config.yaml
num_key_value_heads: 2
vocab_size: 4096
init_std_up: 0.0408
decay_fraction: 0.632
Each number is 128 + 24 x the weight over its row's rms, rounded and kept within 0 to 255. Layers, rows and columns count from 0. Numbers have three digits each. The size before them is the row's rms in percent of the matrix's.

# layer 10 MLP up, 256x128, rms 0.417, rows 66-137, columns 64-127
102:115121133128112103164165143133120102127120102097099136149091121149117160129170132086130123144100145109183150150158155134138141099118113121091147125140153122136086148160155094144131134138116157
106:128147100111108083108083126164177155106121104104125130117118121101145145093122157135153165063150172139122155077086132156106120128099106109139128166140145153134106134118116167124131201170141130
103:144119110131123161095161127165121136172087165077128104129099151136130128094112139147140153075101139138130149138127160177098164119132109144157135123133129162166120162161115158182121122123151133
058:115153097150118111142108097125164162129137114142096057114116121130103131120106084137101088158137109146090141121169108101140094114124105140074161122152114174116116074153124127102179112090139097
101:172148147132138136115203106127136151121149120128082123131132092071109117156119131148131086116124134115149105104115134075148152128103131114085141153111109135135132109107110130199136131155107137
087:102121137161135088138104149153135126102117145090145145158126097149147078130145128115122123123111125133088086169195071134108148140116161105128107120125091136121108087151096143111132093121107127
101:157171153154132149123140120092098112088129131119163128113108109124104140093122136130118135136141093137075108123114121170110154101142133154143101132151103122149149148141077105155152208167151112
100:112141124143116071143123143123103164152124137141112099125171075122120112144133127120149132126121100089148090117119143130133125147126098106134090153092096170126132126120134164130129160127186145
099:150084109146129152162155107148115159116110105120114147141102065133134139125118165147166115122123129102101131131123149141077105137130151089127158147067181148115114132107155121127141138116094187
106:131090099123135120130147109119142136111114097053142144110107165199137143173148129111171125144115148131144140156140114141143159115149119185142103134127142146114112116119106097092127103161146144
100:128127111122154115100112108180114122128174114155105093152146159134174112054129109157129130140094097129159169112115160147101149152151152090159153102159136105139073099122130134120109160125160083
105:128117119117140152114110107153109109100082079142117137124142122154137170123159128132136135116133169113150108128159153155077138157133107155123125098112119134168141159111119140087131137145131117
103:155107174136127118110104108134127162144172132148130117104101141109178149126110091152118120111138134102164120130081138122197156107115129119100164124112107186108147099128130095082149127149143148
091:146132142137149141136143171103148136138151101107079151079127131110134089165156112152093159147147204121134122128116183151118143143130134081121102158090083079176160152115136151153106113134154108
106:128136147086105110112142092084164112169166121155154121114137136098117143137141141124109111044126136090115113163153179120119129129112174095115128153096111124083122176170140130151136086135102103
100:168088121141137126097161127161135071131084140138147139155143147168132132171139120150141115109096136150096115126156130129087101167151118152167147124139125113168142111115140149096147125124122128
095:142113161091108175166123123138129162123126144103155156121148148153127113117081075118152083124127128142121108137189169153156086163159130123119107123097104105111119104180145117137130141133143120
104:143116084156099148109138166195145139136103163125137135129124131136115156098100117153098151138136142155146161145105129106118098128138187154133143118172101123152094150137147101122161095166171109
104:135116146112112138120145089129110139183107126141137134136078138155132125100100105159127111121101148102141121134113122122116125105122116179128149125115157112123136154134097126163128118148102131
098:106137140147175128110145098108110127146142128137148112131113136164137102126176104172126140124140127156108124158112112121139149147110089169117136153115168057083100146131096110146133114134154146
097:140093183147129130110129104145160109142105120150095145161120093083167141130121102144122122095095112136121187129144126135119154164153124145158088116102082130149100115122176123152088150113114113
104:121139117111149118132141158156083155108116149137128119110149147138169153157131100100104124154146118082148136139093125117110110108152085130140155133104124154053175148124094139100102112178120113
116:130204121128134101144098191110113096135155155137126097121154126121136161084166126160120144119127128127096114190141131131122151153149146106115108113145120161132132131109108148141139124091145159
090:134128159131150149162150126111125120118138144107133187128116124102191091180124112086130114155106149113084148091127132112124154094134156123170133131164097122136110148112106106136151115135122132
110:147114151061082165116138179133105139162083099119081129112111142114137163103091125157121128185140164149123141126120155117144128113148100108147127129161069124132152158134099139142102140162113108
109:103168151116138130131158129091109177093072155128129137105108118186142108124156101109162145143111102130137130107122099177143134113115118154136129124101135160160085134141149142153117104099102118
100:132150140114125104157125155134108129110134138160140151125117151122158133164114120160147103117088086077088126135122139105155130116107125143127181181109139112068150136115119164116116143127153144
108:130144161093142119145119119127098125136154122107132111138127129100109133160101094096131119130132131133127108101115073140122139101115111123152116082122116068158118155163123135127138154111157139
101:122168127150132111133124160174099139147138143087150100146130118117139115095133093133135132114108141133108136126096130119156147120143154094119136213078074117155104111123115139158131187098148117
101:171114159134106115097147115170143109144124093100137130123157132142115146117132114146153146149153140100144108142125120086144108122093129090111118090095143155118131080103120125128069124101104117
094:123155120099090114149143119122172141159094095103165146133114092134087115102183135126165152079178139132116100105162154096146131129078151070135097110126102115157135137120160125132138125097132137
101:160122133115190166111145162157136116150125121143133111114141116103104173133136140095137141103158118145146090196071143142099144124113135144134124136116131129133136138149116095118114156143122066
099:144138136148144148108137122140125095144135119140159167150102145121127111113150127102119129175122125149116105093142097098123134140157140097140140108115115122152120077149133101107128158071155105
098:122122146097177128134169120124144086126150098130138159132139171112097161133126119125168134135146166091120133114155120110127135125133129105116110118141099077129121101140119110096123137173111121
108:132119152134103147138138140140151150125118105151181095127109094141128117141140107126122177158147175108143072150071153117124145118088137123101102111161139139130144112101147133097133103135103117
097:116135099130145148100139156144104127121140117138128120139094135081132154141108122200156135159166113102106139100082084108105122147129108133081124120125123098125116111108121139086144135163083142
100:117143145151154081153122107126134122094126098126123121157111111081132109157109114095141155108121119103109118095155131137115163119101116141086177143125152094163145168127120118148121170112150117
090:132113141100121172094095146115114142165141162101125127159148110121139123125085149149154142138154128110165146166130112135135105069137131112133120087126098102127139137091090145159144097109142134
108:123160115141110064163157102151106158132130094109140166140103106088132142125096120178127139149145188114134131096130105178134098102145098128112097121105159134162079130118097146118139123089118117
095:117143137156160112111120107147105111125164153155080126133162114133141129133147127132106129110145153110109122102105108148119154140169085116125129118104091126105120122118114140132082154143144115
097:118096100120146105150118152153166123161149144165162151139176167155129112122103139160140137137088126132135183122089108114151111141109104109125193147119162077124152112128128129104097178156100123
097:140115140171117152112125135120114139097071104147182126107114107112077116112101108123142135083146167181113100155126151140119166115121111154100156135107138070123106101155146150119124104112141136
099:111109101139091126092092115182110120177136143182101157122131113101148123127120123113127104141147131168162135135076123123132121128155099112172135127115134135127120120087148113142124068148163141
107:161128145115121084137153155128132156124105122132160136138108150147160111104128141161133135121083088124116140111113109173096132126159122092101176166129118115132108099104104106145116162109176112
092:096150118139112127139111128153110101122106115084178112118162159122136159121135092125130113148077178153098123152132089085136141136165138150126129069120154129141119177110138151109128072109125114
092:151146132128135125151149115191112087106104094110072136106143132171139134187166117096095142125130116125141143112146146136092141121127144102111182101139120146137152118172109156124078088140104133
105:112131074119108154152172176097164158156086151092138160117119099129156097123118149092151123114149137127124137107121120103104129133116105155155126150184143112128135119128143123144119138111170133
097:121162108076132100117116154139155156151154125094152125126123087147123103107137108170093128132132136166158108086148131112130125139093144140070094125140157122081154076171159114107127110114111139
103:123156101131184175144104127118115123110140105142116093161139193162163088104179111146132128126143106134135121149152146152126114151165135148113107152114123127131140150141136111118108131127131117
098:123109131096095100083142128106105091116126136098123161081103121163127091097109147134120132144160147101126139142165098092168073127122166124136144120147093170112118156108121099113139135149192117
105:106110120145074125157167136177106099165126146126100112099127104136152145133178122131136108141154177144123119130124110148136147123102136137109162130171143128136073142131152146132155122110102087
097:123098158120121148115116092136145149141157145144170135130123111103159119118102181121086117131140128138144072141154110099128121112124086133127090140110165104125083094125132167104167129124135152
108:116114123103177145140142128140151088108118158119128129126083158162159133121105074174149160141135151115135115090093103117125144129126156170133151136108140126161122115141115095143126117104121099
088:147138086131110110126099112126135105142128158137082145117156086121134126130156078134121145130155129104132132166175147124102120178137106132142119089119106095143120160099117154118104119129069096
093:148126150082103141130124101098156142106135112154092111115161116091128116161166114116142129129143103128100079130131149092155074099106137118186092099108086096171164128103179123139106144131140123
104:090168159143106157140163079094106093075114108122114131095085119132095154147134151114110123155151153127112090121097114138192108120151151127124125137133090134120107105157145132097162095121111107
106:172141108117132132119109158115132088132121122099140104076138141139165114129144136109135149143107134120065097121120145122133126125115141122101130139118146167142125075124186114090158161127135163
098:119151154098118107141096136122115158129180146099080102188128120124147101139128115154161081140133169097129130141130116146143175146091124163141093112185144133098122116176151136072134157132144142
102:124121128151143127110086115150132090123129140118103106175123110107183096143114119107126110175131081137099147119124142176136129165104153093108128151090152111089144097119118131129129123160137117
100:140143141142121145166130149119129118170151120095145097178119164145164115163132127147147127152125124111132104177152121136099142116137164105119105085083082090178123119110082078152126173144126153
093:139137073182169135162132065119141137133143157103111121157093128106106127128141134129127143102132125174174131141097112136136123128150150131149147105123131125120127183114105134105124145152150137
111:098081131189131141129147100095150107123120063124152145122115141130160112122141145163132141132108131119144098158113138111174117116121142123081112158093123114156125146091127116104166157141138133
104:158121136103155112127129096126148118140125116101130094135109137114073131113134153143104131146115110183129091114143076106127116126171115124141131074142175163129166127139130150127150156131129118
092:122116127112131121129139118136126153095094126133141112140159201119144100140143147165118093151124149154193162094108101119101102129111169163108154148142101109098111148110109129091149151118143111
102:075158157130095064130126127077142126118156120107153108118126090136157137164156159114151069181121108147138168094115136136132085114127104115117113153133100092140136152104108123102154149149121130
104:164196094094119149098125134132152175109113120107122144094120123148138134104112165128129131176126128141162150150145124091106147159152117133116142141107144121119158138133155127121139149136125138
099:133083116151135090104116116097142110128130201163130125121144075153098104078099111183106144145153129116117141106113129119133119106127106082126138112140088141187155167099124080122154129154103168
094:111124171101142134068140150129142128137100123160123133118086118123087094154115115148115112128126126129136105104101110137127155092117104115128147105112089130139119080136138087143170109108114105
092:140114132095154092124143114148134152148122123146147110129129085134101177103158135090126146141172149103169159123105101138141095170127104125128122097115117166097148166121128140142123096096139120
091:111156161175141110073125134119091129136101123137112104120178122093117099140114117165141090097108137123141143148113132133107158143115120117108111106138141135089104126150131105116120158062129164
099:121150133119084158131128129171132091124110093117118050105116151064137133138105113135121123133143120153118134096155119100128141127124124128118112149091121165111108123145093101088160142116155124
102:130151137128157159109087105150097116091099151137121152096133084120124136153126137160101177093114094150097080131129115123152149123094126130120155131113094140049125141165096162112180113118138081
# layer 10 MLP down (transposed), 256x128, rms 0.407, rows 66-136, columns 64-127
103:111144142143137151136143088127178162108110153142114135108150133103085113128079171152138149098130141105130118166165148127139124099110108111092143142122107119105140111145141130154152132154132127
110:133145194114122100110157103144062154109142120074135143152095111120172125141169141144145112146101147159121156131116084107115116151147111115150155131110152149128122162117096115109149100154084168
106:135138121085142123165118137110146141142125131136126126116163109155162101114062161124113140085101127131171073120114121102128136122163152125125112144116133156158123094110084169113145147114108120
084:135106159138142140136175160123082104110128169128129151125132144117170133147121171142146155091143143110156129145132136126112147122133125118170113143123167125154148111117144169152118122145122133
103:100166119145124141141140114113116090122099098112095108111128169130135161078110103121106182156146109113119132152117118163078128156158154120180121138121122159146113150125115126113125133156139116
096:116128149192167126102117102154179124129091145106129139112147131144096130148107137189155142118119129151088120138153130123136099138102135154107102140158125114074146120096140110120136138165110110
099:184135102161094112138133125155132099117114141128185136135135134128104127150142126145147155142136074126134130144094095131115155177118076116130151141101160114135141141119129133122141101170045086
100:124131152140133137119094132137166121148139137127100112163144176144103092127105099124153126102112141118178129135145115087115102159135128115107113089168172111129144183150131121132142107118151118
097:146117108112139143112123154138157147133122124109108176075136142159156146110113164149138109144114151121149121070145149116094111117114120168160116116129106117115082127126194125130157133135150114
098:137151122134095163153113122159092119103129149161149111164146148103118071149131133115117150127132114165131156145118124107096115113126118127207084113098121142127135143147131062141125175101143088
103:138129122097150144103127117103090124149111129152096133092142112076152136154079150154122131139130122066116137153180117116120149112148131127105164118108121114135105112108142125157133124137139093
099:147145133147166131132139140141113103109141122115108108123130178125153146147145158185098133125119123123097109167150081107139101193111137122130099107063157163135144119126102139158145149137149115
103:135130146093112143110169107126118073105104132139190106097124141089145109122105127106126131059129146130141112147141141089117132102159116135189125131147143136098150119108120131082112138072114101
089:101116124156108126136115107134081138164092108107143125098110154120152116137112113103159098085123106121112140110151149104115119121130106110141127109141162124167146112146135131101129113148123162
108:171111096168133114143158102151148125107110130144115146127142094166131155159127157113127138131165109126118134103108108127144125121137105121135168150139138144116124135128176120135118143128122158
098:109147168081084067157145105115104165119134154120168110180113132129129120111112154094117147139156066098139131121136088136120126133163125107137115137128144145096105101164139147107112120085104139
095:126115116072111105157126137124080096143109161147154163149111106069129122111111162122132131165151121134111131142153095117205133111095115138141179149149123124145136120125110146147109107129103146
098:156171160098159161113158115103138151131168175162122129129129178127137130137157094115079116128128140174124148107102130127174172155096131100116152108111140115112099178154136116136143120144156169
100:135161144127166116139135130107181103126117089135113078156155100125105157119131129153173128156138156124108126120057116130111133137139133122124112166153120110113148117117161155147170107149155137
101:135105131142099148130119097119149112153164127114159082109080128145102131103125131123095137110115129137107106137131092113128106113117099171123123139136128128164166156147109088152130135123116124
093:133161125124121090162104148124150156125127083150106113135149111143128128118115113071105109110116085136147065104131176124138174191128138121145119083100078101145112121165118145161096113090140111
112:117160116167147136137125124105123156161131056107116080107129132144113123151123133153105141145119118117124158107141109169140098134131077126137072161143110128133146135144117127117093147126154146
107:121081124101090083139110133122150161116111130092110152141114102138155130114091100132164154139114147104099153102161137130126117127138130114126137153165133140119135144103118148120111101119106147
085:133096100072076131102097121136122096133069107142139128127105119105096087130108112151087144135117126116063161177121091143138123145172126140119121118125140144136163157118151161159158109146098130
107:145147132122139145142087187153123153125098147157157132119117105110131121087144141124149145143124171115188134116138089126137172104127135135106140168115104109127145129116120157121097135122105142
107:134125090125153158146084138099111118138069166114119115145094150149122140164118093123154099167111131070173152117101093121126119163113130119149169149144103117136182099092157139096148139110149150
091:135101136114135147124143131122114085144121163085147128136134152125064072078120124114202104138134153128096144120159136129106109145115121127089096138126121147104129143094144152160126166117141142
107:185131137121136137115129127141146137097173122104158157145093131189140112096158142142124104107113154113110190124105139129102099147127076137119118091156116120118112156115139139119153135139154164
101:094107145126127161098133111143117083113137151080129156138115138112103106124084111128104124132098142144092158084128135095132138126106119107151133075100160119163110146137141094117110192143133144
100:139135140147111135138099150134105117119112095146121108152151101134097163135135142188065101144136130114118168170118119103077128107136157145108108135145094104134097137098131121139148099100112106
105:124080130133150114091134117157099132121142139157109109115149112111131122100150100109087147113136137152093112123095064121125116090134120129156111138119114094116087130149094138142154129137129138
098:115125119143110096132113159125124156144146115102100108101141151081138116075095088117116124107131107111132089132124124146106134104127132150126148136143154150121110153099136163118141119141099114
099:151127144148122101116128149132130133129175129078126126145171156158144104160129096115182188170121121137134152154124111129136146136126120123117118086155139152129159108162125156100144140140073122
100:114108129080146126184106127159105146086184087151144177111135129119115118109116100110160153116125154146144131139103136151128127119117080106160121115154111103167122099128131161121195114147154106
103:158100173111133130138119108185156161118141125105123166184115094135142115142138149160148126139113141108183150171112117138105117120131071124107161188104125115108122136148121128122158112151097119
092:151110092191116101104118140124096149132129127125152142126166116162119141152117116139123102132160081137112118105137111143164130125161148117161095139115109124152109108131102136118105150149103106
098:145077139122073091105106161112120136117139127138121117107159148130189138137083101097096137154109151132169137136143139123133079115076102123140131131105136120112176093167173123116112121142155130
092:153122104175135154155176100126144143134118126133125119109144094135109128107147170122168109154115118142083108098110143116125104115097109136134129118124171128160125124149102100124130145108172167
109:081109165128108146148106166133115117119161084125127166137136114131153171176133115106099094122149139140159129148145113140123112105155086154143142162118123130111116181127110144150105105102137133
102:168084148109126134132111143108121127155103135136132152155139155117139115123128129150158103123159118135204087121140129132127142104091159120142144170056119124129129156107137143122115144177160194
098:087144158160126093115125105102136129108126112125121128123124108157131091124120168126138174120156120167151100070175136130102163095128151146137129138097083125138106108139121180156108106109169126
095:121098083084114171128131117130103129096136147138122162126153104093119161070115121096107138128124106113139116145110096114158115146096130122134149086109163109119123154170177107114100142117127125
114:083114155123139133124155158118138131143109179141164132147132119153121111150114118110129141141181154171145148097096160140098127111142112099131136142107112172108080126110143089111139126137124114
106:102152105119130199153136106110100125125118147160063173147117152109120141146108147098124094141113170149117145124085098124119107182144121104185126116116132165102078121134130113159131105101108100
098:110139139111079133124090171142094119141143179101122069116115167127181169090102127156126126119088147131119150070147144115145101095146139116110139117120131120143105130106125133108141094121128159
098:140170137102121096059093109118140104113146119126141170109121110161133162100085066143119116136146169146164127099125155144135125133133157087119092153100162152104079124156144130140159114138138093
106:156111122131110105163119113104114084109145125103136117120130137118090170102145096133142111154095147146131099116103147102148157145147180132115117078102142125099160123129110147105104114125083100
099:130159075085096100133129103129173135118141140108111132107129167145115122156151144125126142090135160123107146067096187118177155091122131136169123117133139154120145151125137135087080124121134151
104:180129103137086146121152119180126080106139118183130134147111142141105112129130142160137137154148130165126107149172123115133115121148164134148136081121109121115212106130135083135132080111090153
100:136137137157111106162162113108180134101117114117139125106135072144141099127117148139103137138125179147136154118165167103160118140148136134134126108156119122048129097109160098123154108118161136
105:163142100095059149112093125146129112125144132083095134150181127128105135119126121165097148096134136111167172141128100141141096106128097118122155117143115110118147139126181100126096139122140158
096:146117099094149140128115154089151148137157136144131118109140132121144106125117096111094125172121179097115133095130103146087103131075118099117131100107159081110105162124127106151144151090134142
114:107136172161155142108108098096111113100151125141100139122074118116160145113105108100137144166142115100120105104101117102133121147113115140124110116148093128134140092113160140144080101089095135
096:132122137101118154130160090134111154142168122145108198110113152134096132158103130124155136089162116145119100087157116120116132122134105146126154108143113135125136112129062119127166081125100125
098:112097124136125114098082145110120159120122154095143111094101163122128107131137099118152087134153155149145145121121131126104180130178149142099166116129116115121173102171129196107105107114168077
098:092099127114146109116118167159101161158125155155139138108087119159139100137135135129116135129117122158192170122111142144083134077055136138118145121134123104151104145135099171107108122093117139
100:070163143139125129148131121129148146126133131124117160114136129154104127126091105157096146096140102160076145111154156159133124089129114161143128175101149120110142120118149159149153173150089101
100:083135145137096104115124198113149153150146167113151122126119120157151110127114130139114106160158096125153099144176130121182098115140108156124134101071096085122129098178149105141150160103128112
105:133128104177127102123123124119155168155170147129099089126122131132177161139132141134123133106153134105159146128097135104101174109114121108110155109196115119151101158162142113130139156113120143
104:150106156152137131156156113144150141099136141137108147118138123102084121156078100114100107126132117113117143124089141143121128113120145181108096149118139147151115131132104133092102138137135156
093:126094179158138122073150141135138149116101098131100142101143121151120148097128106116160132132142108043166146108120121137119156141086132100099089142128136129098146127122119103168143119114158130
111:073106116161127150139167132134169129110117145104135116144158151145146137131176136128109091110086173109133143127158107114124130114141147146145180173136107155145174115137139134091120124129105097
105:136115147162147153119152192146115108143133124067156151153123168136139133137104144115116099129101107177118119131126087078160152119106136087130097125143153134152153056119065162124137162122135132
097:148103101137145132138169132102163087132145113088133075079164134147138126163095097133062148099148116157124141132119147134128106124087110160074111164123082132091112138156155169134130160136146121
103:126152123100143141111163132125129093111144157155119151140151142138165139147098144126092143149106199148137106135116149133107105122136126131174143170118162159125118111116102105144097093118162147
093:089136138074148160148098094118124118099169131120113119104135112103131106112151132111141136155103133129099149123142139139106142131151135069104118142126108156107134121084126145122118112143103125
099:130103130079120177098152088130089100166177144173112164130117156097134148107134153113111106148130167135146123105125137173152136129156128164148121109136136130151137118107093170131090148126107108
098:125128082165131127115140126110142137152171128148087128118124134172149143123131164141114084087147148140159149141140151125157107103155102126131151114102124127118147089139173097148166162148063139
094:088124100065148180099129142185141136120132104140111179132120120129144124137115160184115126133147122131119141144159105113120158132114127170122088114120142114167161147099124157134114112090134150
101:083082127141107132137101148133151112139153138119096136114133121042124112146103124131136144106156109155131120148132169132120124108125102103095147148138136150153105165092146103130127122132087117
102:081111130150066148153139104116113140137111146179124157123148133135130091124116136138133133103144155118072133161121133179136146145157161131161135136127175084146152127137110105100121117125088088
# layer 10 MLP gate, 256x128, rms 0.386, rows 67-137, columns 64-127
110:152129097100109160136137106125143159174130128148117119149159190141088136140120089191119175129168146174129117123131098101141123090162135121144119144157125070129123096150140144114139136169096142
107:148145110140118139150137150150102157107083148132153113145115091183131102165108160100144154109142086134116161092127114127103147135142140117163104116053148113118106125148149162162154123097162141
062:087163073152107093158097113143162158129122083155104099123106117157104127107081075152066116147097134134110097108144127113127098142110111137085124091134088142106114137124104169120140130126159103
100:161168132137127132108110119120108114143138075159110131173133105104121090119107088146106148085141111129101127106129127105108168166119133127142164144120097138131115134094169128201094135122124167
095:105110151148174110145172129196121119105086111108136172141124133142154110151124141116113085140117136136125148138135090113133136156139103113150101137125113153119122164122096122122149144180112117
097:114154129117123128157122158142113111135087067127121133144077137106073107156129156124149129072143143119152123136111132139107121173116156107115136160145110156123115117157116115123101131137125166
102:086150128119113161113109108141095138106128085169083127085132128117148155150086154100104154165156084131116106126112137147134125162098107109138137112091149148140113108127148092136149125156114145
098:115149103127126103108106162160103118133164159145084085105090133122145117135126109072123175146142108120081168120127135123109153130112149107157101140148136105146157134159137159125102133131141137
099:139143171172113127128116109087148126120127183130094125091130121104167152101122119157151125140163087136095143130127101108138122149146140097122118159154119169166139139084130135121106137140090127
099:103121109111135134093111108145147120173140125133123085183116119125139132105145138076174163113087111135155117107122107147129115128140165111152161153108159117132118122142185135121142114144164090
100:107125149146123118095151128133129090114112141111170139174111109128131104138160152174129104123136117166149105166129151142132092091172164107118085130147117097107104141103125124108124154108151091
109:091139128096105127143164161104107150135091123106165134147105128141108089125078124131139117120143156103159129113175102145115154117124156176148110133115146101136113130177119150150138137044138149
095:150165136115136127069119149148139144126184167129114120128114081109114133132120117154141127118108129124144160147141150120133141148140120106137144137137112134106139130173190118136152141153123108
101:081148120107115155122133130081126099142148164118149114116150092140127125143135146120152132134145129115127125108106163159141126134147124134115092147137122129120132097152178162160133132091101124
101:162135128126167147119140081151113088099110134131087178147143121154105108113126110146107128102138137167071155151131101106096108165127135088132148112146130143158133151130117122146141132139131127
092:109135101160122077121168153138176102145126132119125130137166184136109109126120141147139114133113154125155099160080096123120160117112117095112116114171197120178107151138117149151112157155131161
099:116176120147121111173069153151059131142087122067132140104161110156155115153201116136130135116097119134118125119137096130108153108115126119120084141120134156106140136158105111128150124134138140
103:075088119133166164133102110135092126075123169105142105147128096094129087131104099135102198124107146118140138136136122073121129152115143094145128074128139144120163152146113138108141140129096153
097:136168157124164125108123111139099151140138115121104158124116126143164080172149100128127143159095135176113131155141098126119114128091110159159147145111124125121165107150127121171123150146151131
095:137134156129112116103140132113128142147109133148102115159115131123178126119122110115154149147089125151130164122126121145131187145141164153120106103127096133134118136094158157148071113121109114
102:129146124118157100150155062114135133150129097109149140162121196145139130129126114125133149114144151093138150148113093068138103101153132146127127160113110118136139142149122118136089136169111163
107:128176185136066146104142176151113138116120165121157125134191139134133135092149124157158128147121167107146089126098110101134142103101137110140115116100132118173109096095116151114114143146136142
095:113130116146094108086151103130130129165180151115124129141147170093119171143138124132098155095097124161096123164141123137121132147131144122116150119108099135150151110127179154121131126135131129
097:143161121105153125136127114152130106123151169141108125114131151109128118126137085097116115097085118118099086164125131125109093121148140164093157089113138130133108107114132082139139149136092153
106:111104137124143098113109112112111095099123129119158117152103163104117110155150119171112171119143162152093132133168130143152113142087105110167095104136151111083139119112080112127110131136136139
103:165163123138180123130134133108128141145144119103150122134126111163061135122135141118149166150118136102103086159109136128109142120139154103108118126163108143163153107149119125150117154085115104
111:164122128162118095162116115055135168101114117124156169131109129133121103067169166186146129111136129106123120105116132135114071185123123130145109161123094148107153117085120122153096155154122145
106:156105117137108134123134122137141114156074127167171169167165101143148146127146073105137119104116162145163106119198138124135137045148094137157143132147157099144150136072097135137132104116143124
089:138092138115079100110124112159119189162102147113131123080129113131132136149124164119118177103103133088114140144115147130096120135100157115090148122059140137115128132125136160083142142120102097
097:170104125141182124119095140131106130130109151137140120117125148159125111150102152169122137135131130114112144144111121143117148139138109109109104145157138084056106113144099163123156127145120130
107:164167124117129142110141122134123109110115150152132125145121116117141149123115134114189156101140095158110133153089109150129135151151191133152136139074116137094108165137085111091131107097117117
094:125107112108138175123093130122097126149129143110166110129138066110104152124106148100114151145128147150101130124143135134142133093164186126095064122123107154124123144107112164109126147142113127
104:067110104138147089132149102127150118184118116177123139125128077062136170127101147108108141105139096123160094166127144116129087134100139118170162122115140122113135106114100141166157138097097104
104:087137107160125142124130126108108104162145114131137110156130151114133136122128150116122164102118163129116162117166124081126161173105056134141152143125118130155119083097142078165109152117132078
105:140129144104121134084115127121114153077152159113171121139176157148158132130126088140114156122149101116143120112126099104126131160112116147091083129125158167123104106157147131104147140131087112
096:128159144149140142126146117133097145118110148109083135134157115143133153132088168078109106117135119176097152136132121061140087121073132173173142117072078116105171153161134140129115128122131102
094:141139127150158152127089135115109116107097121121136128133141117127144159101085129120115173130112108107092100118138170142120159130139133153141109154147120132137144149161113075185122103134124104
105:134132143093123148137133136100117141112086133092129132184102085167119103104117109130115173168141127170137130126110158137109167143102145127111091138141094101146136081108152149108157109194099160
095:141200073119134141169153125136138104133074139127150126118122114077130119174165096154110116113085116142104171149112119134109142139142160144124118143166162121156151107142173128138159184126088137
092:144145100101129143135150142142108100138159157158128149095139171147171112134089110131103105155101107122128163137083150136127168092107123142126183157114179134136149158074144089123144097125086142
101:164112148126139108140130115119126123146127105166132132162100137160157103118165150152072176120134168156140135121097126179128133147166108158104115185101082071142125103111146158121137161157118123
107:107147154139152193127174128124129102087119145113174112128119118107086164112161132143137159093082103113083108088118127143168173128109145161126142134138138108120115097158122178120114168127119148
105:148177135173115098135117123086133082133115139122149154130102115107118142165166126123096193124170126165105152174113091099137131124144131103150143196157142136137113106123155129145148119165132182
095:126150161108072082122116153102122123046109108108117132123177139126122133116100099125124137132086137089157108135165118104139133135205144153128085090125148150133095138120130110120141092118127125
096:145161112142091143093133104138144139081092147090096120166139103142135119111122117142159105088133108136099147125169138137121145170105135158113082153158119103130151157190096141116122117120091105
096:148140152115141099169204133146148091131113155146132111089162100140114122147110149131142117150171095110117175101112148131134120132173133116078114144096085109095138099106125174126127127114113113
098:099114137132120154139127088129074115088102125112142160143129121095137093135107140133174146108153103137097134140102114131096110153129158131148130146119128119136120109095133117097143122147116085
101:141142134125127111140103178095098123125132096136118104156107120156116156113157134159125112150115142098079145146137137123140164179145108127134165142142100106133187159126107129104099128102105153
098:118128117151158143163096126103133110159123134138137134169116119113131146197170108165166191116109102104128089129146155137149152125149141098129118129113194120130106107127128136133150146109111078
102:119143145119105098099124169127128160102136089172142127173142113138128089194129169179149140157153121121132130128114131150096110104126141115095131126133145104121076127098089153120120137086100132
096:123132142078117130114135172075131128127137136166119146125092098135083135110141101118132120108138161076100119125147089151132064128122176162128115114108092146152153135127096146118140125114115098
100:070085093110126103110152109138142125121120160128132100154128125116141117134141110121111136115141147132115122101100091100168112094148145111147134123117133130139147072139072115134109168128129098
101:130146148124116165145144090101093141131119106101110140124151065119179128148133115163149178150090120107105122152149155169113127146080117139097122081131159121126126172159137091133124104103133152
093:123128106091172101106149111106132140155143153137119151134149089137167167147160086138109141139095177094129115174136117146132088089086128145141076122135111128154140143097189118124121114081130158
096:127122108119108151157127119137154149158139120148092138123141136132137178171101117087147094112167119116161156171142139124136123154144128087155137154143133105110179134108092125142075121156133127
107:075123094084115148125125145130123129132096077080127169092145165146126098090128133136125108099111100112107144124140113096119159136101098138118141156138150122172156137140153120127134168149142124
099:095141137091137125052098081101127122131170120151097094155143140145156076121084125140136175139133157142108157125129081169141144120131128136123115151139155112082119084127151138127134135110152114
096:090148117186122136064124100132090129139130155099148130122148108116154126109138151120102155130123176148147171124116138135117123162124134134162161123083108094155173123138133071153122112166115132
105:141127138153160130138153142138129108108103109152149142105113127134137124169079140136166166172156147145147124167112107120089125124147133113134090133083127125146134117100127112121144157079100140
089:156136168115129156159118155157152114146089144160123114128167185135148112145116093129080157116107115134114108156126127122077101104126159159165150114151126123109084156133137185129132162151126114
104:109113153119210153095140135129120123179111110160154151167078120122130111115127145153123135129098125103090111136110110062123136142131166110118081167131129093113158166130135101130164140103139131
100:144169146148116140135107142087133113130102149162106130106115119084133114119120131141136143102139133106165117129112090138122129140104144141131135193085124110117116114118083106128147114144093149
093:103122097132165121098084129098093121159182168143100093126095145113166106146123166138107124111164151127112104157111095121139172117116134141137161100116142122061124093131106139132132136138120134
098:150142139096142092126149130111109121111125155150081121102124105133119164141120100161149123136123140122109143147177129137165133116101087134059138089150151112149132144147119145167124188105086196
109:074123157186090159112118121142094148193103127143149112128130138137115092120131134107164136113124134152109119163115145167126157109126098158110100116140133178142111130152168159129110155149107099
099:123125109154141126141160110127084130138142123103074104132140160093141136164184103113092143127115083124173105126133127152150093185146130152137121119086141151127092126113109142120075151110114114
098:133104157106105130111143146131096137073166109127113097134147139133127149153108140135139109123117137101126125191203177145118124085124107168102140169116111099149104109139118094164107160100094119
095:151079137147125102144136141138112139111148102114164117133161129126158111140138127147081130098107101086155167130167164115074166112136163117128118135112119121139160173123130135116117125085096148
097:125107141143097124095112142110125148158120156152093142138119128087107133099145143141121125111122121193118127173117124163123124150113132117095105169114155131169153136103114115119124146134136150
095:099150082135124124162164119108149125170114160060133129144115108152129095116173123117152201128116112119137148136137136135199121145110125161138164123099134107133114128146131122122132145125147099
097:123155132095147113138105100130131144140104146117099127124115136133136118156088104145129135123100099137136158099096148046101154146115123142117176123085121128146168092158155097144152136112084121